From a checkpoint of a small transformer trained on Wikipedia.
Training: a variant of SOAP for these matrices, 214M tokens, 3272 steps.
Each number is 128 + 24 x the weight over its row's rms, rounded and kept within 0 to 255. Layers, rows and columns count from 0. The size above them is the row's rms in percent of the matrix's.

# layer 7 MLP up, 640x160, rms 0.0551, rows 307-328, columns 0-159
size [ 93 106  98 107  98  86  84 106  99  90 110 103  95 120 105  83 109 101  94  88  95  88]
[[104 119 173 126  92 124 117 122 119 151 136 102 137 136 160 132 126 131 102 133 119 132 153 124 120 116 202 139 142 133 114 103 108  97 164 113 131 135 105 143 107 105 106 131 156 178 112 122 128 163 134  90 118 102 141 144 151 166 126 133 131 102 100 137 183 125 124 132 120 117 118 115  86 114 124 107 109 136 131 166 129 134 179 154 138 100 197 159  88 129 107 110 146 137 104 125 146 140 132 134 140 106  79  72 129 105 155  83 126 126 109 133 139  66 144 169  92  89 156 178 122 160 175 123 119 140 146 142 148 140 138 139 133 164 113 105 111 113 116 140 140 146 139 154 111 132 173  98 142  94  97 133 121 108 117 107 104 102 112 103]
 [118 132 168 148 170  89 124 130 143 157 175 124 144 125 154 139 126 117 136 141 125 140 153 134 126  97  75 103 143 117 144  95 137 110 159 148 117  70 110 125  95 164  94 118 186 121 114 126 138 112 116 161 117  86 126 151 131 152 102 123 133 150 155  93  82 104  85 132 131 120 100 156 197  95 134 100 144 170 113 135 137 131 122 141 205 134 105  78 135 158 124 154 145 121 155 129 142 157 151 102 122 127 135 159 115 158 118 171 106 108 133 118 146  95 110  92 111 125 151  96 125 164 110 116 134 136 125 122 120 122  97 113 151 149 124 105 134 121 132 134 121 160 172 107 124 154 153 137 125  80 120 108  95 156 139 135 107 128 137 145]
 [154  85 135 121 117 179 173 105 113 136  93 123 133 151  99 131 100 113 133 115 148 128 135 141 106 129 155 120 153  88 143 146 153 152 110 124 130 143 151 127 112 161 135  91 147 131 190 159 105 103 123 119 170  99 184 122  97 125 116 113 153 117 151  90 138  64  76 135 122  96 115 134 159 131 153 124 127 143 115 110 153 101 173  84 118 103  86 123 109 108  80 131 142 133 102 152 109 111  93 120 146 159 114 130 112 141 120 127 153 130 128 129 163 133 110 127 110 135 139 120 117  91 149 161 128 110  85 141 161 116 147 166 178 160 154 104 127  90 118 106 105 122 135 111 150 172 125 129 107 115  77 158 145 114 159 107 141 129 124 129]
 [154 135 120 135 134 128 150 131 130 169 130 129 150 112 119 105 131 110 129 117 103 124 142 117 142  89 132 139 133 142  80 123 132 170 125 136 135 128 150 121 108 171  86 102 142 144 121 116 160 151 160 168 132 126  97 114 139  87 152 112 126 134 121 135 131 139 166 153 171 148 113 153 148 104 118 121 107 125  94 129 166  66 132 143 103  96 129  93 128 121 130 110 207 160 150  92 180 129 120  93 133 165 132 171  88 127 109  87 138 170 132 148 126 150  92 164 122 129  85 146 137 121 122 120 106  93  79 181 153 110 111 128 113 117  76 117  97 111 110  98 137  92 122  99 154 139 166  84 126 130 131 110 115 147 112 133 130 130 134 143]
 [140 146 158 162 164 105 181 135 121 103 124 146  87 156 135 121 134  96 109 130 142  99 108 129 102 109  90 135  81 118 140 104 118 115 146 108 144 133  92 100  63  88 152 132 112 148 160 151 128 109  96  97 123 152  95 137 153 177 101 136 118 153  94 107  90 139 151 157 126 116 103 103 179  86 106 106 145  92 128 144 126 138 112  96 104 105 103 144 131 124 154 187 132 138  92 112 112 121 130  93 114 143 128 118 109  98  86 157 135 156 120 133  92 133 148 142  90 145 137 135 135  96 177 161 112  99 132 125  90 162  93 149 118 112 113 136 130 109 157 120 148 164 146 160 144 138 139 138 145 117  84 103 116 121 134 135 130 136 104 127]
 [142 152 113 110 109 102 122 134 143 104  99 133 152 180 114 159 136 143 110 159 135 121 168 148 105 119 118 132 111 152 141 145  87 106 117 153 125 110 132 117 148 139 136 122 156 101 157 146 143  97 109 133 110 166 138  76 131 134 138 196 168 129 167 159  98  76 153 124 158 152 107  97 109 116  96 111 119 141 127 153 156 118  97 114 128  84 116 118 123 132 138 122 127 126 121 125 120 154 104 105 137  67 189 169 141  98  86 134 139 117  97 163 127  99 151 159 119 170 158 130 104 166 138  97 118 131 147 133 141 133 166 136 106 120 110 125 101 114 136 112 125 119 114  98  77 150 135 143 148 101 117 148 148 126  93 123 114 121  57 114]
 [132 106 117 132 127 145 125 132 117 143 129 126 140  77 125 160 165 114 149 129 138  93  92 112 129 117 131 152 158 132 169 109  71 103 112 129 121  99 152 156 132 122 123 178 110 132 106 143 144 132 170 144 142  72 115 137 132  90 127 143  95 146 148 170 171  96 135 151 140 113 158 150 145 102 134 132 130  60  92 149 147  91 156  81 111 126 129 118  94 146 117  93 115 146 103 102 140 142 108 139 121 128 106 136 120 154 137 151  92 126 128 135 135 129 132 140 133 107 105 157 166 157 107 166 118 116 147 133 141 131 117 113  86 171  71 144 138 137 136 172 129 109 136 144  91 124 180 163 119 123 150 107 105 156 146  98 163 106 124 181]
 [ 87 152 114 136 102 133 148  96 133 145 194 131 144 130 144 150 111 121  93  98 149 111 101 103 109 157 150 142  90 151 111 128 127 130 133 119 137 112 117 138 112 120 153 101 144 115 112 148 129 160 175 164 118 129 153 126  98 154 107 117 151 133 102 119 101 140 111  87 130 146 149 123 111 156 134 105 139 107 157  91 111 103 131  95  93 123  91 172 110 108 147 152 112  94 122 155 130 133 113 158 146 140 135 129 114  95 170 121 148 110  78  85 169 148 107  98 119 148 168 115 138 111 102 190  84  88 152 155 125 157 147  98 106 140 138 118  89 167 101 110 164 138 123 121 124 136 164 182 147 149 105 115 139 151 142 143  96 111 111 108]
 [121 112 139 171 125 139 113 125 123 119 120 118 126  62 148 103 155 158 143 113 131 106 143 136 133 106 147 128 125 110 100 127  97 158 152 151 136 100 147 114 122 115 117 104 166 120 161  98  98 144 140 150 103  76 139 106 121  84  84 145 137  77 134 116 151 117  97 109 125 147 155 173 107 143 119 105  83 145 108  99  94 136 154 109 125 134 119 198 112 165 125 135 101 151 151  68 157 116 152 123 141 146 119 113 156 107 112 131 120 124 119 142 129 109 102 143 103 125 130 149 106 135 105 147 157 114 120 105 134 107 139 128 153 106 114 114 141 107 138 129 122 109  94 117  83 192  86 105 133 184 134  86 109 121 111 134  65  98 148 136]
 [163 148 142 146 130 208 123 146 117 115 129 143 151 125 114 139 128 113 162 113 160 179 113 107 146 102 155 144 172 129 132 121 104 154 139 141 152 108 127 110  71  76 117 136 144 137 168 151 121 134 129 117 132 107 135 122 114 149 156 133 117 137 105 120 149 136 107 131 105 141 139 119 153 123 108 164 146 105 116 101 136 135 166  97  84 127 151  96 136 112 126 195  85  92  87 182 164 153 110 141 140 177 130 149  82 126 140 131  69 109 129 144 149 110 113 134 125  94 147 138 163 127 118  90 129 125 139 122 100 138 125 119 125 134 140 142 113 143 137 136 162 158 135 114 100 106 150 151 142 103  57 117 116 144 118 157 122 137  96 151]
 [151 150 123 163 116 145  97  91 116 121 132 133 106  99 122 144 130 101 127 140 153  88 124 137  75 132 159 128 112  90 154 162 121 136 176 115 110 110 148 142 114 117 122 130 115 134 145 182  84  72  91 106 159 153 138 129 148 141 102 120 140 150 136 167 142 153 148 161 113 114 108  85  74 120 112 107  98 140  94  79  88 145 130 104 139 126 115 140 135 120 109 174  77 105 142 156 153 163 126 107 104 110 122  72 134  87 134 123 154 149  93 172 135 142 141 133 109 129 121 143 129 142 123 125 146 105  90 153 113 113 105 103 162 168 127 154 103 129 143 130 145 147  90 127 156 134 143 107 123 154 114 118 159 162 150 135  91 151 145 111]
 [136 127 132  93  80 127 123 127  97 146 168 132 129 154 143 130  98 149 102 156 159 120 148  93 141 175 101 145 171 122 184 143 158 106 143  76  88 110 138 119 121 157 128 164 121 124 129 131 154 138 151 133 150 102 148 152 131  81 136 100 123 117 130 139 120 136 132 131 104 136 150 150  68 128 143 108 125  81 134 119 149 142 150 151 117 187 138 141  96  97 125 128 118 131 124 149 154 124 116 123 172 149 100 136 131 146 130 148 119 118 130 127 155  88  80 106 134 137 171 125 130 149 127  99  83 111 166 106  85 170 140 110 114 140 130 163  95 159 118 122 155 148 140 148 126 124 123  60 152  85 146 150 155 110 130 144 140 134  92 158]
 [126 149  87 129 179 144 101 110 138 133 138 122 188  93 180 114 184  99 129 142 134 134 112 117 133  67  78 137  88 143 154 146 153 159  98  94 133 121 155 125 162 143 122 136 155 117 151 114 137 135 166 158 133 151 149 142 139 107 136 104 165 125 138 154 122 121 140 114 109 127 132 141 131 135 127 123 124 159 139 145  85 160 136 150 122 112 122 115 139 123 162 177 117  99 144 140 135 103 126 146 142 113 119  95 134 163  64 108  99 120 110 118 156 122 156 102 128 126 116 178 159 135  72 154 152 151 139 109 110 160 123 110 149 110 120  79 129 140  94 151  87 118 140 140 111 147 118 131 168 109  97 126 100 160 146 118 107 110  89 116]
 [129 115 164  90 145 145 136  72 157 105 110 112 129 118 129  92  91 107  97 129 130 131 148 147 122 113  87 154 126 123 113 148 138 153 104 104 131 123 117 169 148 131 130 178 128 107 138 105 140 130 103 151 168 120 159 123 142 148 129 117 135 157  94 162 139 100 144 122 144 129 150 124 113 117 131  80 166 117 106 159 125 106 124 119 124 123 148 148 161 129  72 117  80 138 122 121 104 151 133 112  91 105 137 135 157 173 127  88  90 155 102 172 130 141 127  80 171  75 111 131 119 148 125 148 137  76 132 124 155 103 105 150 131 109 118 122 124 124 169 135 170 157 142  96 105 113 134 164 153 129  79 169 168 134 163 135  86 118 137 124]
 [133 136 130 119 115 130 111 148 193 123  94 142 145 122  68 141 125 118 121 126 140 129 106 122 144  77 116 152 139 129 125 141 143 143 178 116 109 141  97 146 146  71 117 127 143  90 110 107 131 139 150 118 160 142 175 144 152 127 104 128 186 101 159 161 134  89 131 116 123 173 140 119 131  93 120 132 165 146 134 101  83 127 156 121 103  90 138 141 155 128 107 128 149 112 156 111 128 137  95 122 132 139 114 157 152 149 127 120 135 143 123 141 157 137 170 159  93 128 140 142 105 128 108  98  66 112 115 138 139 163 111 128 134 118 139 120 165 181 108 118 106 169 165 107 124 142 159 134 135 148  73  60 141 115 111 123 109 134 151  92]
 [150 172 139 149 130 115 157 119 185 116 126  95 144 102 128 140 130 113 173 120 144  61 129 174 154 136 136 125 139 139 134 139  95 177 132 142  69 106 150 115 132 141  86 130 173 134 164 152 102 110 117 111 159 141 170 142 136 135  83 104 140 139 112 102 126 116 130 117 132 156 118  98  71  92 169 126 173 116  88 157 163 105 110 133 135 122  93 164 164  71 130 120 137 128 172 126 136 147 150 127 152 133 100 136 111 137 135 121 118 110 116 155 132 139 129 108  84 143 135  97 113 131 130 137 109  90 130 141 120  93 106 171 141 148 117 120 125 140 118 140 119 101 142 138 167 117 131 126  74 136 119 140 141 106 172 143 104 130 131 160]
 [ 79 138 104 121  99  84 164  97 115  94  96 133 104 138 150  91 123 130  87 117  93 135 151 107 105 142 134 111 157  95 165 139 110 156 122 102 138 124 135  99 122 140 159 129 171 113 129 129 151 133 102 163  96  95 116 106 146 104 133 112 155 125 120 130 156 148 127 104 124 165  97 134 139 110 106 131 195 125 128 118 113 176 120 138 145 170 139 138 113 121 104 112 127 128 152  99 147 114  97 160 167 170 151 133  96 115 148 102 151 142 101 130 130 146 104 121 139 136 135  88 145 162 141 182 106  75  88 143 140 127 189 145 116 158  99 136 129 162 150  64 127 125 105 119 132 128 127 135 133  94 129 127 111 141 159 153 134 162 140 145]
 [162 140 147 121 122 119  95 146 124 135 136 112 151 103 108 139 152 133 153 117 120 114 144 174  98 124 181 130 129 109 141 107  94 125 129 144 151 116 132 127 120 141 133  81 159 133 105 153 107 101 116 141 106 145 121 142 119 112 110 121 126 182 152 157 123 114  64 141 135 142  80  97 135 147 153 118 105 129 107 123 137 155 147 107 115 109 137 176  95  94  87 147 121 145 127 134 125 143 141  95  93  95 120 157  99  94 114 128 135  78 135 136 136 133 159 121 167 126 122 134 128 132 140  86 121 108 106  94 152 122 125  53 125 191 112 140 110 159 121 116 144 128  89 100 145 116 124 145 149 121 158 139 128 177 142 104 132 161 207 104]
 [110  92 117 125  84 143 134 185 140 109 102 109 114 122  89 131 108 113 106 154 122 154 170 127 129 122 103 132 134  99 103 135 109 111  88  62 154 148 105 145 110 123 152 124 139 126 142 140 154  74 150 134 152  96 136  68  81 121 131 169 118 123 129 132 127 154 155 136 122 133  99 125 145 133 122 119 135 131 158 107 157 112 102 153  80 135  99 130 139 104 137 157 117 158 144 178 148 114 141 156 116 111 101 134 118 101 103 119 115 100 128 110 179 104 109 146 104 155 129 178 136 113 157 127 145 100 122 105 157 132  59 122 156 110 145 125 184 122 154 112 122 107 164 145 172 149 149 118 100 163 153 154 146 125 119 125 125 117 124 101]
 [101 131  90  86 111 141 170 122 135 105 104 156 133 121 124 135 136 127 103 111 134 133 129 129  92 137 171 142 124 163 115  90 156 113 139 145 113 133 130 173 150  94 122  87 124 161 117 123  88 102 103 105 175 134 104  82 152 151 131 182 122 121  94 140 130 101 130  99 145 139  87 122 106 116 129 140 106 167 128 130 154 141 132 153  60  94  84 146 162  99 151 102 106 124 117 147 124 145 158 119 124 117 139 106 134 137 102 140 137 139 104 155 128 131 150  91  88 161 129 119 110 128 160 112 119 125 119 151 149  70  81  97 131 115 134 124  65  98 127 122 156 173 128 132 102 127 121 132 111 121 126 147 144 178  89 141 141  97 100 111]
 [131 148 184 137 120 130 151 138 110 142 135 126 124  86 144 134 115 133 153  74 123 136 107 158  98 108 106 177 142 107 139 155 120 161 166  69 158 103 109 104 166 177 151 115 111 129 100 153 100 192 131 144 128 111 143 146 126 101 106  89 174 141  78 112 113 118 123 141 125 128 164 116 147 122 145 122 154 144 102  88 154 142 136 103 167 151 154 106 129 143 110  94 126  96 119 127 138 141 150 139 112 116 152 127 109 125 110 121 110  94 126 117 113 102 135 125 133 112  88 110 117  86 140 163 146 140 134 114 101 111 129 139 125 149  56 169 144 119 139 126  93 132 121  92 129 124 104 139 158 174 163 127  85 129 161 121 102 152 151 125]
 [127 156  84 180 128 140 156 180 136 126  82 114 131 121 158 154 141 106 130 156 128 153 138 123 127 120 110  90  93 184 144 144 138 139  94 142 143 167 124  99 162 121 138 162  66 154  84 143 176 100 103 105 119 119 138 142 136 138 144 116 113 159 119 142  88 122 146  88 140 145 114 135 150  98 130 117 132 132 138  94 126 142 115  98 109 136 143  74 157 109 108 109 109 128 167 118 138 127 109 135 133 109  99 161 125 102 119 131 134 149 154 146 132 140 125 111 160 167 104 149 123 135  58 120 114 128 137 159 162 139 121 134  84 150 162 101 162 136 131  97 152 152 122  99  94 125 144 135 157 132 157  73 120 130 160 130  99 128 158 126]]
# layer 7 MLP down (transposed), 640x160, rms 0.055, rows 307-327, columns 0-159
size [ 92  97  99  97  99  83  84 107  96  96 109 109  97 117  91  88 110  96 103  89 101]
[[130 122 131 130 112 182 136 131  98 130  77  97 147 137  76 110 153 124 140 139 115 102 115 157 132  82 155 125 135 130 117 124  98 102 151 122 146  74 171 132 140 145 149 100 129 119 110 146 111 131 125 131 139 123 147 146 181 136 131 160 122 143 136 112  98 131 171 134 155  97 106 124  88 130 142 117 134 183 120 143 159 123 117 133 142  93 113 130 168  82 128 105 124 121 156 111 136 181 132  81 157 133 170  98 119 125 128 145 107 113 138 117  80 126  96 130 177 146 123 114 118 117 113 115 117 167 108 150 146 112 106 161 126 108 104 185 150 123 180 142  92  96 134 132 112 138  85 138 115 132 152 123 170  95 144  96 103 124  98 164]
 [129 131  85 132 131 127 129 136 144 114  86 104 118 149 141 129 150  94 119 155 106 110 101 134 121 154 181  93 120  80 111 128  96 138 120 130 137 114 105  97 141 153 161 142  58 157 129 109 112 153  68 148 123 142 109 130 140 106 141 162 131 121 145 144 140 147 136 139 136 118 160 134  83 101 158 117 131  95 144 138 140 136 123 149 127 134 169  84 192 124 115 180 150 107 142 140 147 153 146  97 110 172 112 128 108 123 130 140 112 187 174  94  93 156 135 149 131 157 156 114 140 139  78 136 108 156 151 119 152 141 192 135 129 138 137 172 130 148 110 140  93 114 120 125 142  92 129 162 155 124 130 119 150 159 117 132 112 111 128 143]
 [144 130 137 117 136  64 118 153 132 145 194 120 149 127 132 152 121 134 130 120 162 112 114 169 102 135 160 158 169 117 126 157 162 104 159 142 118 102 123  98  92  88 112 117 144 141 148 121 129 152 126  95  96 117 163 150 140 142 120 155 138 102 126 123 123 119 137 117 125 174 168 117 137 129 118 172 176 127 156  75 127 138 104 123 149 130 145 141 113 176 104 107 102 140  91 140 139 132  93 158 161 106 123 108 116 159 158 148 119 147 129 124  98 133 150  96 119  73 182 127 130 123 132  93 181 109 124 112 140 180 103 155 165  91 136  94 111 168 114 148 147 162 153 131 120  97 136 140 107 103 139 150 126 130 147 123 140 103 130 112]
 [116 126 123  91 126 120 119 124 147 163  83 145 131 119 159 117 123 105 158 107 134 133 141 114  87 138 130 117 111 134 155 135 154 101 124  64 163 173 132 140 182 143 103 131  61 124 141 118 118 120 154 147 168  99  84 125 120 127  98 150 126 120 113 118 132 116 155 117 125 133 152 109 135 145 124 127 141  92 154 155  75 117 138 116 172  93 125  97 130 139 143 116 118 100 126 151  94 121 130 144 131 141 132 134 119 116 137 148 118 102 102 160 133 132  95 148 110  70 128 154 128 155 135 164 116 161  91  78 148 174 152 143 156 139 132 149  50 113  74 153 150 171 122 132  94 131 109 143 136 121  93 114  97 140 122 139 120 139  94 137]
 [130 163 128 112 122 130 100 169 147 153 120 122 125 165 105 138 138 112 130 109 141 127 137 119 105 138 140 156  92 153  98 120 118 147 139 116  86 132 160 135 119 153 143 142 134 109  89 156  77 160 116 189 130 148 116 132 112 125  98 120 129 121 164 121 123 143 179 101 130 118 101  87 110 149 126 132  78 119 112 123 153  93 109 164 175 110 187 101 121 169 149  90  96  98 160 109 125  93 109 157 148 122 179 136  96 123 133  92 150 101 169 175 151 138 150 169 123 125 137 139 115 160 133 128 139 110  99 130  91 139 140 142 113 128 101 120 106  66 116 133 135 178 128 134 140 149 157 118 113 120 153 152 134 125 112 154 154 131 165 122]
 [126 152  89 102 133 134 129  75 148 111 141  86 129 166 138 149 144 154 169 127 119 135 135 130 146 160 139 178 124 155 118 152 126 104 156 136  98 144 150 130 134 139 145 142 119 142 147 148 100 138 117 135 135 112 134 113 159 123 110 185 156 128 173 130  91 116 142 113 127 122 154  75 137 170 137 112 141 168 149 152 121 137 135 104 107 109  99 144 107 108 141 108 148 134 130 104 175 106 112 126 126 126 166 150 110 154 158  76 127 117 138 102 159 144 107 125 108  74 111 156 115 138 118 119  83 148 145 118 132 123 112 147  88 171 123 152 155 129 181 123 114 105 171 174 116  90 189 145 159 138 113 112 136  81 112 119 123 141  91 150]
 [ 95 133 109 153 148 107 153 113 113  93 122 102 140 116  86 167 104  69 164 125  93 140 134 100 132 118 156 152 100 120 133 126 102 132 110 166  98 149 133  98 122 112 111  98 165 165  79 114 124 126 119 158 170 119 129 103 104 119  95 128 113 136 128 139 159 168 163 125 121 123  76 116 158 134 126 117 121 180 149  95 124 102 149 181  98 134 162 124 130 119 114 112 125 106 111 138 107 137 158 125 106 144 133  94 183 131 117 102 141 169 117 139 105 124 143 132 130 124 113 150 119 110 110 145 111 112 123 136 173 149  90 140 162 137 182 129 131 115 136 171 146 142 108  91 142 117 141 155 117 113 117 202 145 156 135 124  94 129 125 169]
 [ 88 138 131 147  95 160 154 101 134 148 177 121 190 144 137 121 143 137 131 129 115 126  95 134 108 133 132 144 174 112  87  99  97 161 131 146 116  90 165 139 106 194 132 152 143  78  95 170 109 153 152 149 144 121 165 134 126 129 133 114 140 121 112 128 138 123 144  88 137 103 140 142 129 198 142 153 136  96 124 118 124 115 128 133 113 124 103 149  82 111 135 145  89 167 173 147 108 108 113 141 154 121 151 131 148 128 169 144  94 113 154 136 138 148 142 126 107 145 155 100 121 129 126 135  99 136 139 135 112 150 143 103 108 159 103 111 124 115 144 140 184 187 138 116  96 121 107 165 135 108 126 123  95 140 152  90  82 112 145 114]
 [117 127 113  97 154 126 140 135 159 149 114  99  95 146  89 138 107 122  98 137 105 217 130 123 134 155 134 136 131 127 139 172 117 147 103 152 135  95 100 106 111 129 166 111 138 154 147 154 154 107 135  89 160 154 108 157 101  98 127 152 163 114 133 140 104 124 186 139 103  99  92 109 128 106 149 140 104 102 148 160 117 139 163 155 109  86 176 115 110 130 144 125 117 125 138 142  99 131 120 169 142 126 114  85 147 153 114 123 143 133  83 164 127 114 128 104  98 130 132 118 146  95 109 100 134 116 107 112 141 138 115 123 183  96 105 143 158 118 174 116 154 131 114 117 177 106 161  91  92 141 136 156 155 128 121 100 167 152 131 129]
 [121  70 129  90 116  98 179 122 129 141 121 107 131 137 106 131  91 104 155 100 109 113 103 115 172 160 141 150 171 143 148 114 124 132 116 154 109 112 114 170 113 112 125 156 149 129 160 129 128 117 132 127 145 161 140 115 139 124 122 169 120  95  97 146 121 148 148 124 164 134 158  95 108 131 146 125 136 104 106 133  89 118 118 141 153  82 123 120 128 105 178 127 148 131 159 149 106 155 129 115 112 118 140 122 144 166 165 130 158 207 132 124 144  86 118 142 131 152 106 167 196 162 127 133 166  91 166 119  81 120 133 154 128 141 122 134 146 139 108 125 181 113 118 103 130 146 150 145 110 112 137 117 130 106 170 104 158 103 121  81]
 [164 157 151 123 127 103 136  86 136  94 126 135 153 131 142 101 122 124 108 103 109 112 153 132 155  94 148 137 156 159 154 128 105 111 164 120 117 162 133 110 100 116  82 109 131 133 158 126 132 133 126 123 155  88 144 128 127 147 152 122 124 175 153 111 142  90 122 125 161 126 112  94 135  96 129  68 129 133 155 130 145 140 147 159  85  90 128 172 159 111 106  79 107  99 117 130 151  81 188  85 143 100 149 113 156 104 131 113 121 167 142 114 116 148 101 105 139  94 138 150 134 147 152 131 111 120 139 184 137 160 124 106 144  69 147 135 115 120  99  56 114 124 127 131 148 117 149 111 141 123  88 152 121 128 130 167 110 142 145 118]
 [139 100 110 161 130  97  94 100 113 154 146 120 122 152 162 100  89 145 158  95 108 106  90 111 152 153 100 165 154 115 107 108 121 143  97 103 189 103 126 138 100 147 110 140 152 124 128 136  97 143 125 123 167  78 127 122 143 122 166 102  88 125  90 123 122 118 132 126  87 130 162 101 135 116 156 111 148 103 101 150 129 137 133 131 130 134 106 171 161 106  92  87 140 149  98 178 104 120 125 165 177 154 132 114 115 112 110 108 128 123 120 101 148 151 129 123 121  94  91  77  99 156 147 114  92 130 126 149  98 170 121 122 122 154 149 120 177 135 120 131 116 112 158 137 118 114 159 124 111 104 134 118 177 107 101 107 162  99 119 147]
 [108 148 135 164 177 139 117 116 124 107 136 149  99 126  38 123 111  74  93 110 132 104 149 161 118 160 139 137 105 126 147 109 132 147 140 126 151 147 143 153 148 127  93  96 131 151 104 138 133 132 102 117 117 123  97 157  97 121 113 144 114 120 174 105 139 156 107 111 141 175 122 112 140 123 130 139 129 133  85 167 144 117 113 145 154 142 138 137 118 122 158 105 104 109 111 133 102 148 127 123 114 144 144 129 140 128 142 103 140 164 117 139 165 120 153 120 147 149 142 144 186 190 184  91 176 104 165 142 132 128 104  83  85 140 143 145 113 175 150 100 121 139 146 106 137 110 120 132  89 146 105 132 124  95 169 106 102 102 127 128]
 [176 120 145 182  99 140 139  92 150 125 125 138 107 111 166 125 111 146 123  92 177 149 133 159  89 144 102  91 124 115 123 118 173 126 115  93 145 121 189 117 151 103 108 100  99 139 150 123 125 107  90 133 142 174 158 158 121 152 127 128 134 117 155 125 122  70 149 121  98 170 106 108 165 157 105 108 143  97  81 147  91 113 107 109 104 127 102 117 133 117 118 117 144 129 132 115 126  97 131 134 138 113 120 126 122 128 133 140 106 163  89 136 124 136 128 105 145 103 113 170 156 179 158 115 100 122 146 151 113 123 122 116 148 132  99 107  81 114 146 106 135  86 110 128 103 119 154 168 164  83 104 174 155 140 124 120 136 117 105 159]
 [125  68 115 174 118  72 185  98 103 165 131 150 134 107 132 148 163  86 167 159 101 127 109 120 157 125 132 103 112  95 125 125  99 135 101 103 125  92  95 111 161 138 122 130  91 114 168 167  88 117  68 123 123 114 131 145 119 145  67 133 114 136 131 165 126 161 124 101 139 141 135 125 104 173 139 129 110  98 102 131  99 127 138 151 132 165 118  68 149 117 121 141 159 157 161 129 146 125 117 116 166 135 120 122 130 120 133 122 163  82 135 146 122 116 124 142 132 165 139 103 122 152  91 137 112  99 127 143 118 124 154  99 142 141 126 143 136 145 124 130 125 195 117 111 104 135 136 133 148 118 101 128 124 120  95 136 118 120  85 169]
 [159 148 123 106 131 114 146 114 119 149 153  91 138 137 116 137 106 143 129 150 115  89 129 108  93 126 118 125 140  94 116  99 124 123 146 154  84 132 133 160 147 152  93 105 128 124 102 125 126 144 131 156 165  83 130 108  79 135 150 133 182 103 149 150 121 145 125 116 127 210  87  79 148 105  95 108 105 147  83 126 126 151 120 104 120 103 137 147 108 102  74 126  89 101 113 141 101 124 165 160 137 140  97  81 127 132 169 142 120 150 141 177 144 146 143 119 112 166 146 127 169 106 125 116 140 120 115 138 144 138 138 142 128 121 125 164 115  88 156 111 165 148 148 149 139  92 101  95 152 141 109 136  97 166 150 128 103 132 108 167]
 [157 138  92 148 132  87 138 129 147 121  80 148 108  99  99 150 143 129 141 118 144 103 162 129  95 115 114 146 149 134 135 147 140 158 116  99 126 129 141 103 108 121 107 110 131 156 104 127 124 124 121 151 102  66 133 102 103 124 113  94 165 144 121 115 124 162  97 110 122 183 127 149  89 152 117 158 143 149 105  68 143 109 113 170 116 143 109 116 133 149 113  93  95 116 146 132 155 104 136 128 141 135 169 179 106 122 144  98  98 156 136 165 144 153 172 151 134 152 134 113 106  95 102 163 133 150  92  97 139 125 168 114 152 135 148 175 151 141  83 104  73 112 128 128 116 150 131 152 128 148 169 126 157 173 109 110 123 104 144 115]
 [ 85 186 139 142 117 165 115 123 140 123 110 135 130 143 141 127 119 141 126 147 134 139 156  58 122 133 173 137 145  83 119 156 152 168 148 117 117 110 149 165 113 117  85 125 107 131 152 126 104 159 101 138 141 143 143 110 115 119 134 155 124 149 162 173 176 118 159 110  79 111 115 108 149  96 111 113 118 128 160 139 160 122 139 101 131  81 160  92 150 168 124 128 151 134 117 163 185 130 132  90 166 135 141 115 100  97 173 126 105  77 132 134 124 106  84 166 150 110 115  94  89 142 122 124 129 140 139 142 106 139  82  88 157 147 159 142 133 148 128 133 138 123 131 122 163 140 141 136 134 154  95 126  95 149 102 120 121 128 145 103]
 [158 149 161 123 141 159 113 142 139 108 100 119 110 108 118 105 140 167 136 107  89  81 119 124 138  98 149 146  99 156 147 165  92 134 141 140 107 108 101 100 123 138  94 117 102  95 111 159 126 117 132 132  99 130 145 101 134 117 138 123 138 135 146 114 127 133  77 135 109 155 127 176 142  88 171 147 119 168 111 151  88 154 133 112 164 136 139 100 106 122 112 116 122 120 164 139 109 115  80  98 127 125 164 137 104 161 168 144 113 135 109  82  83  96 118  94 142 140 173 124 136 101 114  83 110 124 113  99 112  87 147 146 153 127 119 121 124 107 101 120  87 122  87 104  92 102 117 108  77  97 112 142 136 114 158 121  73 108 151 111]
 [125 111 116 140 124 140  99 146 150 112 125 111 149 145 159 152 112 124 119  94 139 119 167 133 143 151 130 117  96 143  99 170  80 138 147 164 122 167 126 123 128 130 110 133 165 152  92 138 144 146 138 134  93 121 193 175 126 136  81 138 127 108 121 158 133 131 133 153 104 138 147 149 117 188 178 115 145 115 119 192 166 166 125 133 154 162 137 132 147 171 127  90 163 146 120  94 109 125 137 144 153 129 115 126 188 160 170 107 115 109 152 138 147  96 159 107 143 148 104 130 161 147 123 112 116 153 137 111 116 118 170 127 116 187 134 168 139 164 122 130  96 131 139 132 159 149  88 125 145 121 122 113  90  98 143 111 134 150 120 129]
 [136 175 143 136 133 138 118 146 166 138 167 148  97 115 116 102 134 143 148 110 124 110 220 106 116 126 143 119 141 165 134 102 159 134 132 134 149 153 150 118 121 111 115 145 103 118 158 108 131 134  65 127 147 108 154 149 165 151 135 102 166  65 121  90 104 127  97 127 113 126 167  93 141 127 137 108 121  98 114 124  92 147 155 131 104 135 116 140  93 113 124 119 153 120 120  91 141 110 112 189  75 123  90 139  86  99  76 126 141  80 154 148 142 138 110 139 110 113 125 124 151 113 144  98 118 131 130 113 142 122 106 106 134 146 151 174 129 110 115 128 118 110 122 105 147 146 124 172 166 142  95 144 120 101 128 143 109 106 115 171]]